config.toml
intermediate_size = 2048
vocab_size = 16384
hidden_act = "squared_relu"
positions = "rope"
rope_theta = 404000.0
attn_scale = 0.125
tie_word_embeddings = true
extras = ["normalized values", "capped logits"]
optimizer = "cautious_adamw"
learning_rate = 0.000942
batch_tokens = 131072
train_tokens = 650500000
Each number is 500 + 50 x the weight over its row's rms, rounded and kept within 0 to 999. Layers, rows and columns count from 0. Numbers have three digits each. The size before them is the row's rms in percent of the matrix's.

# up: layer 5 MLP up, 2048x512, rms 0.041, rows 1216-1315, columns 64-127
# down: layer 5 MLP down (transposed), 2048x512, rms 0.0371, rows 1216-1315, columns 64-127
up1216 120:552558450498517560490482494464565662494518579440494514482489431490470448467545528519483530468513522504502522539507443456473583484496494463474572483416485541434465467410457570472455443432431510
down1216 117:508630396547450513535500424565472573520553411406536559551493554502503460424553508575535483541426517561500506533539535542407533415471461584509509445483498585567451553519507459530462451525497496
up1217 102:573538563644488483535480516576612524448496553519502494516561504554435484456467564556419523543460539548458455412590501466452408505525562528518480431494574514506495516511525487473505489617512380
down1217 097:581474562566436509567558412502503521477444477464467510442456422523459520481402494506517574445453409486533545395484451571513500459562522572535416487496505479492494569528563501549462472444613606
up1218 106:529489497424485526467491638550476493537465477483546456482536480458559505448572522583503504513501470477507568383508553415471384580570595441545469446523563558569528477514464599515565497480632486
down1218 108:519527533588457416502479549412414400441579529486509496427507577479446484656479547562513509500430467480546473549484485530437563459504429577407473558507551474513414561599527472508507424480468522
up1219 098:445482454479574492517472544533433507582514533466470444557546533452535377424482509548498528482460516476552624457493473512581502497558464501513533493565544559449444489500436550484488455480473512
down1219 098:368541508500514503517557516603496509537559497489509461629391521448490482507517461455390476501502393511443501466486454568538404469500490604474563540467554559452470560496528453594431556483497469
up1220 092:541449467533497360493482519513470564564494459496534585504545488504515507411530510478561468444517429507503490516400508442461455447560544541461508461457482518470475613504523525497573474549554487
down1220 101:521483488479518542416441448443503443471529496456486486494507542562604487495509509440641499437486497551410400504417463556570505528596474628482483585491519516439509548484464528515445570518529467
up1221 104:487493432505552503324452486507515515529539498536475547444583432511503494466506542481426442514364528426539442550590490530514489562456476547435621449542520519505523493508467412507521571389386488
down1221 100:530556467495500543495521505511504495595507542582536495476501481491536460459421506392496451450419571452516508476478444496429466572497447476491606501528447451466429501533587552626487539518452593
up1222 100:453536564533479495460512443407537646487527384475447492443502544508430476410549515458493511577497468471582464465444520419547448565561482533515497608488454535454532514467494447486599509557485493
down1222 103:573469570545490524497473516571409537583461476562524539386539471607482494557507370608489463575533475445466540541513466524563455517430554550549518511499521496528498422474502552426417511510560502
up1223 106:542558529534525485486520497413564447500412412483539477498499608566496441482560485515452552493493501444517469558550493569535427480505513495443549463456482631483473358456480480577569457494523449
down1223 106:569439416473448446501500448524627524464436544500462519456579503518456585454582534488489482585510508478544434477546439552499503566452485481554525505493462471453486512530466497462508448486539544
up1224 103:544479550551529414505452526487512530373461478535529500548556462450440462491521469467467509553490502401503553549563603475513471442523560387551564426500512504491481560478453515473571532476519429
down1224 106:461467489522528483525444616433407376523543533623472521406532538375577436441514589453478633417482480536508475533412501535495479524494523426487492487498404548491439427459481511470513487433551426
up1225 100:594501555613500317558444545534511533502530493537477454423537457515483401537477441502573419551496533553532532501446446445473483473588558376473474531512588494504476471464447691489585511460487472
down1225 098:418465537520544507518548495445465562483596556494416448500543534520520457556490577483504419498532547439483388521524536555467517452421476524461494491486486437544496464556523566484469442427581526
up1226 096:471501477558619537481426616556454469473495491563545476484525503390549591546456387483451478562505512465469468536543602397462481528510485537509525530546615450437403520459431531471490470455468450
down1226 098:501481534534452574488448480420580507477483533513549480599576433541496468602485489512538482495522459518456488528617621496433598529564351536492548545498530565518448558512551510486481515499431557
up1227 097:582546578516559503513513557502554488535551544517552490419555469506551576346499520582453513490437431444483426456524466431503477539538615409522533505573485537547534462410416500593603478424428477
down1227 103:401472490522495612534640494442462586457620523558562570526559454521519490449549512491511549508548506513494487433660497471402451451504508515533552523531497436504449516430506550453525574493534478
up1228 096:490568497536491505512480505506503584518632475462406481474512559529443501580509458520537475461586523464455586474487463496539416512582552429338525477457527506517568408470527515564514475530403554
down1228 095:513455512476467534542511472426443481527578554576534503544540467431551452483540455513434426617540489609528498530539424547421462601422438480539519514560491616552518508515622511531480547506471599
up1229 098:520495397457551521423488489437522597439560565409473438501478463435501430442556499476502497499481415418449480469568583502532541549540539499454496512434516542460566430410439428569582531517497449
down1229 096:600506551535472423452484500508599479610475389515572528527454490537495583477521434542529498509517452474487504515568511463465603511542502552450636437481430509477427442498406464438508513415532627
up1230 099:538574387560529526440504449489519535521364514532586497535516515523597526391478443516517493522491573548427535564441453542518495502486496521443411480461485543430458544449497552483541443523516417
down1230 101:497494531378532534479480363485444450554511494441500486450508460413446557422435531538543499586503569470382578443462550430499462458381436534531537512471554542581490549469479522513491506472489458
up1231 106:539537507542468459509515425467463571370467563508487487467487514560478476478501442451508410475451434466478458484629466397473484547539525500498524477492548541567561504535449545424488508531463474
down1231 109:452491469464434485441495564581550526457540564444578421596436478567525508438472540476470489550518528647517516517460506495516513565576500565490385442510467509460448476467517545537562409545455526
up1232 119:548489583443447490407489508504556474457432581598572452486441519530439544484496470558515489582502489531375499473528508506565536563508520549449437506642457484444455462403432498506614520418516507
down1232 103:396521494443506454435549503597526541480499657450510449538463466355576465495612440466533561587501480541589601496496486496517525554485559504449541465482477512353488565419552498562492506504500504
up1233 099:577499560508512579508461507495459487504530519485570540537500459567446448486580513464457474575514365558567508564496478474555474490421511436352494442414496518479440516543559578555497478470606573
down1233 097:510596542562499538541550532535555547480471581530501481488456440594533429410532492568483492478468426507470445408423514462557483529438551458571454472544530549568430463595442466347512499526531504
up1234 097:597440534476460527528475547487509519507521493521593511490512491516587582513531477523496437565504533448502545474530467443493531559531537535440464512379515518588443514525482599439571565494531521
down1234 096:406519539547493514545466533488602488519434505486382475514503551577455592555549597512557539556489420403488449558465464444499621472474590473612507488443487538484593491491524410513501521529462503
up1235 104:556560502467493432395486480477458575604513508517513418512533496472370376603498489614506484501571539455499460584518546470497487457512472546496510494432467501455516538405489584543501515567437453
down1235 103:567457567481531504493497526566502463498514568546425441428517358465495568533465599408391465529551496513499539432430549472456525439485492459578473569447422436534430426516529403502536582520477423
up1236 098:451526518492518459491457447488520492437584505512577494522539492483392469492507349484409443494497482459533527531564536524468474529495472448366464495473522493620600435461557483561528444537576495
down1236 087:489496484421505449481583492562559521421476597390433541494477449510610522523557466485465563591482385525481588529468473518583484468462530516532551555530527496422496509449606447460536568543460500
up1237 108:552462448498534461504513578503501542627631509489462482515557501446476482458520547514417471460484418531378498534474513452532460574524576457463511387572538535567498524535447516563599453462452454
down1237 104:579530510426527653412556432438433460519553469526471498554573527487463573483580436381546525409457589428449419567455465517396534450526564476505581437535551565529454490510456513457541505474526521
up1238 105:474525512510588533534467440431571526511524561460541533556493426582453479356653476545350530516468515551536522549463498480550459589501468524547551529524449575498452483463455510505541552563454460
down1238 108:529447533505587440502437471439523462506437472465523466481526480530564504516464561545480541474555576597585593586431472485451556519529542490580477468554439453469523539449556497460532474505524491
up1239 101:515441427609543549494481488564425519543557508459490530410557529515534526411485458533533444443510450494507450488484494488447484468482520457494493539513535520472454462525401465515508501575508497
down1239 098:458499485461560563513511473505563468500478595397508586548513549519494509490503486574550480374494492434498482464414490504534576505454547526488505539494427498479503532474500427526403457528555534
up1240 098:538416484562484492477513521467545484420419479449600534395452564547515557502467457500380517456523517517514514431479582395495487538513516518530552572463516468518500506405478572434611477501578495
down1240 096:445512461466471527507566412410496458501501485449500468592521535573488522527546458484496575520465501527477516549535436524390468477521422553505513432516534446521515465565486474596547438437515533
up1241 096:497536543467487449382490520577482517600504503554515446492561511469457487524469411554526427515541523553367508459557486505493503530525514455564446481484512502506390566467461552447505458525489475
down1241 099:516509430486476446480511508447528488590521450539487439504492481500531523474464560540542554524501529504512493535497444509511496441543556518475484587489581428449455561538466477493503473417451459
up1242 097:568465529579611561474418465449568507446482576534480393488448411574578534544566470579439436516515427489531533542478532549498595508543478507486532600500549539529437531358516484417607537540500446
down1242 097:498527417472514615446486517496556388506523450422528562577550391547529511434437580534505539486499533505576532486447513491469492527514412552443564413618499567445478440483549504476490441415557448
up1243 101:500428473483612473413498432501512478474443581528530508461610509431560505487492522476486444469419475557449509521454670540463546598458481413436367533522445444456516479589492441474527506425656502
down1243 101:520460563446558496622508414531578460501558457479487555507556438601387499513573454550441575487588489513526516586468567519422580533560561376471548521497398505500483562449519461457529476524406531
up1244 092:510515528555536419532473505523569548453491506545486500418419499502507557376433532501565369526493510484502597462381515449506461496529516371450434481508479504455492527581505517531619451626460549
down1244 095:499482490479481447498589486418507550509494560397574495506462493490541476533563577514520544537480551452437433494491463496527466495511492513494447480545578471463527492655405583442472547530539452
up1245 106:560481466551454489507493518488488537428525461544539500499558457498484473374502425509505471545502458539495477419505515506433506512518507428474515502537480490490557451461404457621563486471508543
down1245 105:408456424582566517512606471475476551501498449473480481511581472514444443509461402577534480574532579549480586419439565553461546462549360472472533526486518482518520421393436532448436513454492531
up1246 100:532539471536525542455453590543505583519508470543566542535540579443528466486525441533430464424552470425426508535501528453460491513492514544492493442554463508488560587551489522469458414512526436
down1246 102:520527417526498521453479436515561383516460541423474492552492596492545470526522600437514462439490553586437523556512500481554452505460524577541475526582396430532471616582530442561490472512452441
up1247 103:558423412574522535512391512609506481404551457377603569557557499475514381470550533509523466526478568566519449460489546476628373603495473491427539512550440511542491539576483560487496511457563510
down1247 104:628474453476408432494577529562571521498524515448475342533474522558502521399531573414515495417559455585447501458524483495419516439446493540501531380532489485434542469443415452576479460473508523
up1248 098:520493557475552438403535426529555537446510490495541517516432544516487465493625463502436422529566506542435489562557542478569545505482526483452488344520553536462496509544410523522488518570473471
down1248 099:477532540409427553496547526518519490561595449412522511556438509502428452550499477435381386501532426471541418490458546508497528582468473467523526468587411454479469570540545489445521587556557424
up1249 106:552447473503585512497408522525555599502430556534541405499435505403465489463603491405554517481500467535465488505592432512538418490562555493433440400504598543541571535473438546345536494486524438
down1249 108:486429619500490465559503456529541463461547528478443477437518544541542566419490548507393473494491454429415467481556466529483511478581477475503445493524420469458452543500500426583471528447402422
up1250 097:556427460509597568457455445565442548456502486544503458421536530432510506387439419518448440521499515571443504568489583554537526532496515494519434445531568472532558468515554508531479613444490447
down1250 096:484473487479458529411511480504465523501550555551471461453482504487433424510446489505507645386484443417515508470413516504574510493492471472425504479467491475483520524510511525541481521538368557
up1251 088:535450490512486537483515526512464570493445487525577503437511586521503450506416456518548493483516533468344465487503560453539500457497497491467580577505528412473496473539554612565466489518567507
down1251 080:504505482522508396462490543542581468562577449518525519485576410509545509413568461545460456594430386477566444513383479460495495562445546438482495430522458567486486476374445409466530473466504603
up1252 101:606454469524572480369445502454549509522486495465516498535372462507471464521539454541541538484478549497539474474463525572452495593518492526461488596530455477530561494563520453473485498527561507
down1252 104:365606598555500486484544552464501499536470520485562515548398551506513468529434469636435471520467503551556478380480490487482458444410409540473445512438416487525470497482449538493453543515414563
up1253 102:462412462491559470523500434437499491387453467519610507487470467528538441510430392474530494495425602551463484511495529424442523459488543499427552386590468520483459490518423611485505543547519459
down1253 102:563465473444476513540468540414509575594516497462422490412400646471485498435374433477510505557476449515622572506501532498481463439487502583597496442533500528517445450547463474444548406596364533
up1254 101:616510525554558337444485554551553532512519503561553538472500475556432560547511535533507531495508474470403516434467499532473496477524485517486523501557544653475542512494524549546534605496487494
down1254 097:474437476565520489560490385492385374482337465520406544468473452502560557499474548491440598463488493582607461446465514429525527518482462545486573537491441582464556500454521567485503550605489527
up1255 097:517494496444524495471453481473449539497451463511467471476527462511463548599517409491449460512631442523497421523505502498447533614612504482513444553554451488433467448569502581483528521538503495
down1255 093:496482463562546587508509457507440479484443613527540486545518526479517510471535428539449453492491512596442492479553431496524505506517431414594513503429529442481487502498521502542547539539583583
up1256 107:488496465518564412379469552594420483467415397419475489519453500553552515448488379553469485486535449490473396412406500427418499589596562573554494563511508452504439556517533580516510454561460514
down1256 108:518567493551549515486489556445477469467440479404424461509477521542528451462516513496461484571470521483543532502503445585604536600507479489509549530559465470526473579496521557506511460495562513
up1257 095:495529493495516434504398535546510515483551483536534510538519529452468472531514551510537459466462476456514431550595503410482460468490572483462503521462553554541500470495540464482509499449492449
down1257 099:505559474566477478422571510484535604546486467471567533559333489535417505574506433497502468527511510556508539477537503470492536528498480540623551560478469505476587418513513419533511401463461485
up1258 085:457598494473504494465528551412527414492523414407527572570519544585542505494530430583502522678487473593476485529593452528628379543481548501509490547624474493361562478508433425562462508516458495
down1258 080:500448546554550562489445477528437520483481552528584508536536495536511445548525549511450468504508569453522513530346592533471563517510499435532490510332476465645446593441554567523552472452464563
up1259 102:475533450627494390478451564502603542539450442532550597510419585477550452494518475535491451539524456557483483502422441438451523517498514531480522484507410471582457548452546594494591546560537446
down1259 104:514588489512503480430450551542462429497486443520481613499581512495455404472499532477597617503463485524456547450492493541404495465455484483529540531450499446523401436460576511416485556505492354
up1260 094:582521485502585558457526442479479446460479491589529616417591456476553531481480490549574527505468474408386484466497405509472455522414572477402531401487518501529478550559468530481520419456476587
down1260 094:494592563486492574511559483499470335515555533463523468582486579520491534455487449500441511575547492430542529474477578530491531464379534492561566577536472532512460517498505580407502511507460465
up1261 102:535528524509455449458501547604509516453510472573598449512509609553478521572458566466438433549585484469455493436533506509517553495472483497408450491527588506574561534485415472493483584576566505
down1261 098:461525568441501530562529514378474440527457486496365427531553544527429457526548399530530514489433553476519470400537481597429462534354482501495586485596609418531529528544490526537482572497523440
up1262 105:564491529488522463398457460568538611543452493514545454437622446506578565541490449523501413550535494405391508529411561526491560611639574531467539517508401497538415514518495469465538407447502563
down1262 102:468445497457491542509548459533562505516497538482494551433448482464490505548542512492427515584535457562534480482413511557496494479477538516496522495485507455510503451527542428608502506502561576
up1263 094:555485437597562550494492511453493522546454595463625482437410454540462433488525448541416484524569400504458597471517514502596503624587512447476546547428562522557497426437498473450507544528468533
down1263 084:537492524445535535477481536481535498478532564469464480455503482543499542458461478427584560474556578565456506492516494503442493495441536476558514488483561536482488522488483540481467487538517544
up1264 107:504516479494522533437472476593556518495446457479568504528471490433420511444510469534531451569468417500477474564476445401602549557483565483514545475479531566480524502501443545424586518516509512
down1264 108:461524514463511544490541423502439519492574575565393530467437516521469487410496527417492566487472517492495502563556537595480484495494569522564501496457491507533510490431484545455571464454578511
up1265 095:568442571538490466452449487573516621561518546551479517425496540437564521453515488573481512518419529524460535468464474560499546557528568466459450455485493541470474520475502542471549480469541541
down1265 094:418509466441508538486504475557421458435511503465479496508527516531550504525560469527507525408494442570419468539546458493417581447383414513481476502474396470533454509542530502534557576485559473
up1266 113:534503525570562474561543557437464484469502562495627466523637550444490483506448521474522428522465505567459491491452607511571476534522474472446539432463515603532411470624387431489453511588576508
down1266 109:481494454427458482489546484415461530451498524526492420418448507443513487385581452454424432552446565508467589568460582495512484489588488479466548503450507525467466648476480410496558404493449531
up1267 109:563573498563530490486492533523481515481486484574454505539436480511426575387524471551520515535515479537486498448541457448536465507635519509459529515478559571491454638461505517526658526522535499
down1267 109:450450446448508529537626397487483493601466525519491523501485496473555579441503444470472508577424546587524487470514428491525514469474516529483449478464537501555504527481498450479483580439639521
up1268 087:515569429547539411496523412463517586505481404521504580529534513607450528415535482491455471446459531403396524539456483489440545559463549570492499560490427451589387431523461455430489499565474510
down1268 091:532499547429456465506533375533408545533451486475471520473504510515522536523458474505449495506531499449583563497466515490487495423505503494477516443465475475456467558393598525531500462476513544
up1269 091:554523531462530468507571487467490461441422469521544449465384483590584597474554486555573539511457509436481578503521503501435559493413486456516508499369509548427458547482539436465466512565491441
down1269 093:526422529543496457447440490514534488481347560544485500524513525458508501525502557487484520507466604562509569502488448518552503524403461548467515507467544507570551503508508539461530470400551445
up1270 106:530541479562561488373465464558483608511498496502519420536439488566524526457494538501482428486546519449499511481494499472567388534522603485512453471495481456516593559576481493416532452529637478
down1270 107:448471431544556456446422506577587499499533530538418475644571497492522552410412509458466480530489549408532513556368379531526509539510493462422480481520524571513490491470416527440547508416536589
up1271 097:516487456577521469475427475603494559521553449549530511466531585415423483487494474450456532499476447511461476522477499398520517514454541501528527513616492546510483449567485511516542539516523423
down1271 091:439484495460543543484551521412451467494621606519547535534572532475373531527506556562567489519455463475542513482505452513528519459446367493507420618549479475487519468408484483417527530401524516
up1272 099:508488440430475548413455495502467477438446466591564423556518531496511543449439454485445454572556402512497512514500586456482497541493461486536494537417500458482448388490386445454499506460518480
down1272 097:453423455492550512582529538496474542466447561541540440544453384510525504487402418523477560574461548594529552448508454464559511378519500468487482604545467455445342511498541502397476381512470509
up1273 097:510543512532564469541438435549553622383512519504543442511458544568539575492469454501481423574578503546364524457613439490470432499517517482553465456539567530507509548432447562594545514339548526
down1273 093:544507395518463485508552432536478549444550524463447402538552463559520477530517479616438529482472493549578503425508420466427463559401550605529545557615476505489475430549464447539483482473538642
up1274 114:505520456480517479380494384478544472408480437651445496504520430537477526479534407485440466447587478538427454482490606549566440554503483494542471506515574514541477535521433516538529518452493454
down1274 113:463487529464514477446442521471488567580525489545537576539540419485465539434414621533504535496461532503477468556507598498465435482506507518400527463477471483582573435472445486580433544485467586
up1275 105:495555497539492339445463524484473515473544604515542481550469586510488382459519484551451466552475531525508501444497524479524479420528495413487493538587495513541503462478494510524481475618478406
down1275 106:415521430572543495536522505480483435491436460515487437464502471547548468446526484486477523540429572527522496529433407509576572525520448495562540525374523560488478512382466536469457532478543519
up1276 099:488512536447475388542437507477416501476655450413502390461498488541455466476649619529562468522564495527472484482512539408673476531504451471485501514431494555548498472594510590495470502516359510
down1276 104:492527484456476446503573499536511534503534507553464503510539545550479491471456505462437537519581452574606610458570462515477506509455493502530555528552539446480487483547534475413549555535491465
up1277 097:488435532486545480430459519444578518492493496499529426493397522474526506506555501472419462477469477566400410473383462448444469545514553504461477473523477515482509450609376506514537491589583483
down1277 102:537504493462408494528515461535515476485453511377459418568440513499491634496534414468467418552497473481484479524537522505476584571439528489406469521500403513445509501585530422481501579520588428
up1278 099:505448522540519442578502526489496534463558532522503435547501511516478493486611542535430491544499479600476606561545506532439431471492559457538490465572478529421451450380513512517553552438464457
down1278 099:527535465458477517444601480464477604512551448534456480516500527427506448512571464510574480537497521547477418464535486534428505416573515498472505471598468495502507524487469524439537479543466598
up1279 110:566542457492551505502481463537408448511570411482547421486485603522452504480478454455559400502505477470458467549480538492530471469543510498513432499546527476476467462448420475470420525485536478
down1279 112:666457448473475415491481505524509540504438497421439538431521446513532487541441493502560547518611381502531491629560420489454425522492486595459423580421499435470525464462609564536550542451488619
up1280 090:527514379502549500378509492437530574575518513639480414559490541499537501445549488557464519580507463524515557504493554517513549543512541494505500435451451454514582527489500552430514483470439383
down1280 093:510539497494480561444600437463561515475547503435425531507376468461538598527477575498486531494425494484521553524503397545534459470512494581533504431402523438530574536542473518519509445413489578
up1281 106:530422488483556434482491548554543487458484521553608484470545495498466495513400462475457510514508527551472539531465485522519512553459557495474486419544512546470534459482429481469410527449528447
down1281 106:561544602548468555551554465491526594602444421574523455506508503446462530503546497473450556482531453493474469641473523402508452410445440512429520553487469539489539457510427511472487489518568560
up1282 091:536438559485513464438422453516535536530472526573525549532453538521401536537500476605507481478502460533440481487515592463466470420515496441531601498493514578589503480584432530488497535550463475
down1282 083:568444445528450473497588490411539449435520455441453501535519450514520537430487420517490577538508468445565583522530429460507534560468511518515543527445447558482512507400490455578450509527485420
up1283 102:517495479516536495522509522533526484551523487560501532488447481533560513376550439499488439593522525490419482487444522527557484527506484504482452478545536436509541426513421530481517522495495458
down1283 101:420491470560489483589544496542561458460540482538507535537367497563482504410525449574510533501488628458517415541573425512396499502525504520538463462580447500439586511595531479456434463554567418
up1284 100:562421421539516524453454600615482570390447477493533452451456529418566544489477356522588570489581511527439440537484413461575467589527439555507526439396541489558517480470443478568484584437572436
down1284 095:588480492442459510483409464494510455478460473504446472525427514489552489493505451548490580529477357492581504593523468481480442566526588561469545603473565494570656544500497523416516588542577539
up1285 099:514458499432495540427486450541462493457496575450586466521456465493468529478508526478480414453452471513503503348434468514426479468521504533489576481474574555507431491553458527495517585585537565
down1285 101:452630517475484515447491452596353448580505502497418479534461507546477532525402496449581446479569498502506534471446548444425560480526504527490488491488425555539331570555563535480525500554546507
up1286 108:486566528526562468512510520541491466571578507492516487459443451546425439476521443464468509493556508482540520552564622399479465416523438557428528405569550568491384471522491444575489475551511492
down1286 106:568489517419492471566452542485521481535530594505499521506499476516534548534473415515417580555520427567459591495423472513470532452432506572569460508461532555506447504471437524484445431554426521
up1287 095:541506460513470410546485548489486509475430403569489492380535443530471506418450463524370492531605537513494434540445527485457489610480535480450475350427498482612512568424523499496517469528478489
down1287 098:521521551522480567575502464459488449494442493496437514519560608453515592523500501480508444522486481565583554453527414486481499477483496567498441578501532396486547538467425524516577479526549522
up1288 104:538493535521488525524520527543449438367522449464491472431548480506509525518512461491416421504481515560523482443608643460531402508546507499537478490536485524552511420517464444512630527469526364
down1288 102:496534546489518508575526406591505585512489450361482579553507480512440437457513520616599457567513515469629487505558508510446537556466436584529502512585503498490503467592528512499550559462446472
up1289 103:547525498570538471375404396545526612450430483497522397405480503600432499544537493516480501553485437443518441433516457472477477566598541489542585545527519602541577517505450601488535571483557518
down1289 100:474582541593440463452469518502438563448576503491412473490502488500617526544466538509446488469423496460503518559573547542414416461472516485564591473516503448508497501398459529524467457524550535
up1290 099:472557556588541567482502544467528578475529474532594499401486481551467565398492458581501498428461491438396506497559456504491467536529496525536437506526551521481442465483481525500470498383444485
down1290 097:458469519466455402519506540491555483345566549455521440487508490456498447559514542502588611516499447494445483523508453451480449469499477555469557462532458481543524556524395586492558551478593523
up1291 100:528538528477538503579391506467394499478530491560524449495480391487418527506496561479523479468528505535530550423571530413561483460507490400495422419471488505508545471528466505565492484461436552
down1291 097:451554550547410547453523469502493484397481479464425531526383453518540520503484565451487551445427470514522506482517543537510664479573532484517505577537509437557448426530536448512568507471500514
up1292 104:518414437490501461507442524366590541493496543444523360565426493555535541436458496552528402498407470539508565467528480465440528471478586369518570488538494519573530517558463482450503571485510497
down1292 108:503507413451425511525545422463436615499448506488410545541501453587500530539494541494450542458413462486477455518490459539400548585517508619556467543488468476540550489495529501543499602457456475
up1293 102:497573532470510498547462406472502467415522485531500485460446529466621434469479397506549495538529458459464534405501506448515473432534588443351452466527491582454414518550486568539523497538478477
down1293 101:511561463446565428511563541489333491512644545576489441481451552518546429471489519521502560461517585528506406530527461530472520535459540528564498429527497496470467517447492473526544517454480476
up1294 094:553456565558492445487469421502488544482495558532524505399454442535473461525522510516477487519445441573472522400516451510551507545550516393558482421573490502497429498414381443557516450524403474
down1294 095:519515604470399483474450394498516576541387398427384530477399437512356487508489552485460489526405544534562513524463435516549515443488479485499580480572481617447491541496394535539588636446537466
up1295 103:512542532454461459539508480438496462529425404588577468408455484536461517543501447570481442497459496530462506537475608463510506474577493462458516530491554532440464481487400491503676490521463428
down1295 106:555620524548509448540416521423594438518536471549468499463446525438519552527516512475582574478516523522488388569469518517520581426432563482513575499480465490548555505465462472540532457589433475
up1296 094:534555461443596444570515428470485604525527508467559503546402570417476448517522497421561433449495427468484467529523444470524514494426481449465526484549501445580401469611549570435555555460487463
down1296 092:498507538461429573486488474475548493461481533460414498523577505453491484594446491550569506445501590508426501558531504476539567477480404518504439529487568456531465491538499431582544487528541519
up1297 102:484546431506509471485522548559394545551594458561499435572533488516387498501435488518509455428513492414408526359506587454541464459599502559499584497571531397591559480549428535471462476558445508
down1297 106:477419432463446569507539435457610459507538523436528499464494548507435516374554583474521540541447511588508503504542544521571461504467496482514457405402450540457537443546426506534454492355540526
up1298 102:550472538520465542440526479503514466463560565438441451510516524517422506513497494460539479482468508451510525461588556394542557599577475540500536543487557581457550559432377485485550486458449419
down1298 098:475520581488591574485585447444483526510442412459479456523479444515502469481586522521571512447565485516459553516465495450501484500508468485460518543493514482522510440538562459522478519513421476
up1299 106:497476560432614476445487506582480402399557422532415462458518574412470480521443517538473538556553517503526560460527560518584500420424482488486390523483559552419541489437486457430509636438469432
down1299 105:494557500491588528559548558547457488427371487446524485478480539494477427601494437476481523476548556537501525492497482557540469481464496590505500441522508470513429514457467566509471529462556499
up1300 108:542542469466551540372470411420511594483478476484466419584500542505525498404538522448448447518514544454433621438592447534492562490516542481488379538436507450486554447445469546458549437537471417
down1300 108:535418507459499483459585508487506566489456544427418414500466460531473401479481489462454509542440474460569530537522477468415545445481509448466550548502584475559439495526405492459517538570441559
up1301 098:508509485471505455522430516519489525549499445484481528413411540560494611505470447546532450465524470420464418419483427322440468536493529511409491557532479439418438548479461534487514392503525527
down1301 101:422479493528450562479441512540443511420577458475524503502476551509414563595494387483579447515505454512509491408530393529407503473543411601472452485538466517366527559442508582490507491554507510
up1302 096:480493512526474401432459429473602603483410599485513515413478418526438526436431407527507469476482364539514458471578492479475574589544565496453570542518467548552585453505462510478504584489542488
down1302 087:457555478467578526596419511554467414500505458519571486469503495608466475458477443534502560514488527483542455529498539602448460510532483429392566573442448479462549490485519446554483506515533530
up1303 088:538455526472509503481413601504478511418498457429544490475503561491464472592600579488424449497537467539527548455461467424496498441507484498465490486485513533539498419411496539578484505533486523
down1303 093:485446464493507561487500520467485529487447500467474586456485560457606449451510431558467533526499548468505514457502482498485473461583453518486438533504495498419484597544489459520497593509462466
up1304 096:509470448601514492432510492476413457510536431540489496602520477481435560505601479556438481463555501429435581437465523488555449499490471553439560512542559645496455490607510480504565457452483396
down1304 096:362472490572493498406524475465516476515480468548440432506492559432514573492450505504480497539441377480518471527532511487487481488423509516508617460492424522489458468517511419475445499538498543
up1305 101:434439439567422449408417559501486498493535553472424473561471486572553527475471482545515452463489532453526508431448475454488495515544495597505491473420476490573466549403443454492508497538506414
down1305 101:412568442558518491539427463493423493512479437488533480481394553470501418432529492406493492439595507441467439387547546465494577467608563434549516484460403558588567502477575454573543459586554443
up1306 101:547601526482480486500531522549483500487531541463438539387613422521479590463568482573518486568502540519519558470530574459532495474462642508470509478530482493512477388515545539558554512521537473
down1306 101:595497454583497386438486541469574601477505488473559529522527488491464523569507417478601549497467441465524485481611580572458446476494438538426424558548548469562488526527462426495432531414472501
up1307 110:486605511450521530432414484586467555494558412533610613572415511453431469459518522552528528489515454535505424488476526435455421470589494552523498514416483492525537520509508545481472548516591437
down1307 109:592559506535466478459504561591443485541359480443444541559560543535402446489469542451515580523549481492531539532496482492457524434428509507432436558549490535463395434589485496446521474479506454
up1308 094:466435456476520470458446549540391499418536400492557561482467581450521483468466467452441485496503433437512435537514574510548450494554540498480534379516480534604518461523450502435525543486535484
down1308 095:468459469474495530471531507529493398436598396496579579510532437368534400542487404481481537417447529423489476523539564532430386504469497612503578488407529533554577493569567526435414510516522471
up1309 103:480436455457528466468451453452477477516460557475565505423467407532484458572555471571446469495449510478482464537494485512415605570565481478488473410510431480590515535465455523520591502538441467
down1309 102:590541438545472500538459465562399556529517592550497481563529557525418511596462561420531548419454525457436547577557566517476502504512417452552484547380500470555563505536438526512520583500468551
up1310 099:456431476525556511435434614484599512614469577525479301425403482546460439519504478495451510459547566551402405405453547515562504574491487481498493552551503554429451467449388523497494526489578562
down1310 095:474444523542457408503536529522523548495559412482447537433560540626518495506555429433556637560471503501460445484513488546529506452476470574478556516525578381524355472433457606496487542495567444
up1311 095:596520587487513532520398465536537437425444507520503484452432608464461527597448489538510453502517451427435517408582519442531496501457496452538517489424511556464489492500507577541494558497509403
down1311 102:542528608479436685513477447500473452409524526426500530335457521501468522535570537503471514495478525515488500514527489511370458447515445460484582506578478541403509530500421561563441549491514470
up1312 093:529545475575549450477435350493556556648450521564524521512554504523416509478549392512528454520496467540523552521552505462527560447547590426461512528500514496573530544487546451492542525519540478
down1312 086:451546510506506440432512571457456435504487495543512509480545510409565427489477497652541545492492456296503465518565420513471496523538562456504550502558425406587551499532546514513493526541534585
up1313 101:555471562494491443532522417435512479492515452470506432441449510604550547508525492615530462517560474439527515480491466429502534491486494452483410493421538519523424489467512496403533501473484562
down1313 099:515485505474538553493459478664621503514537486478608452527537593490476499497497536484497568547433484529471466502483527503540548528474471544447479501416446459491511505614512537429483568474565431
up1314 096:485519502510516448452490498427540474519457538459517521565482436516531395465466488558483442516533537518491455425494526415521457490563548444506516436478517483547541412460423501419512515448402433
down1314 102:669492506493416485417490482448524433356556521569477555548509496500482467560480556593543524454412499510490457487461495523510598486424502442439485500447490459459486560492457540531401545469492550
up1315 106:586462505524572518521444471599517473482506532476525567436478557520447526485539480505478439506500540535507557442388494485496422598510535417438510513480482394579493514500521456530555548528478531
down1315 105:448478478559509561554580518481493572528510450486485523522343513515550510460583457505595484566486484417409651551433485517434491583556418511468511575445455438538508518533501493579514513537470503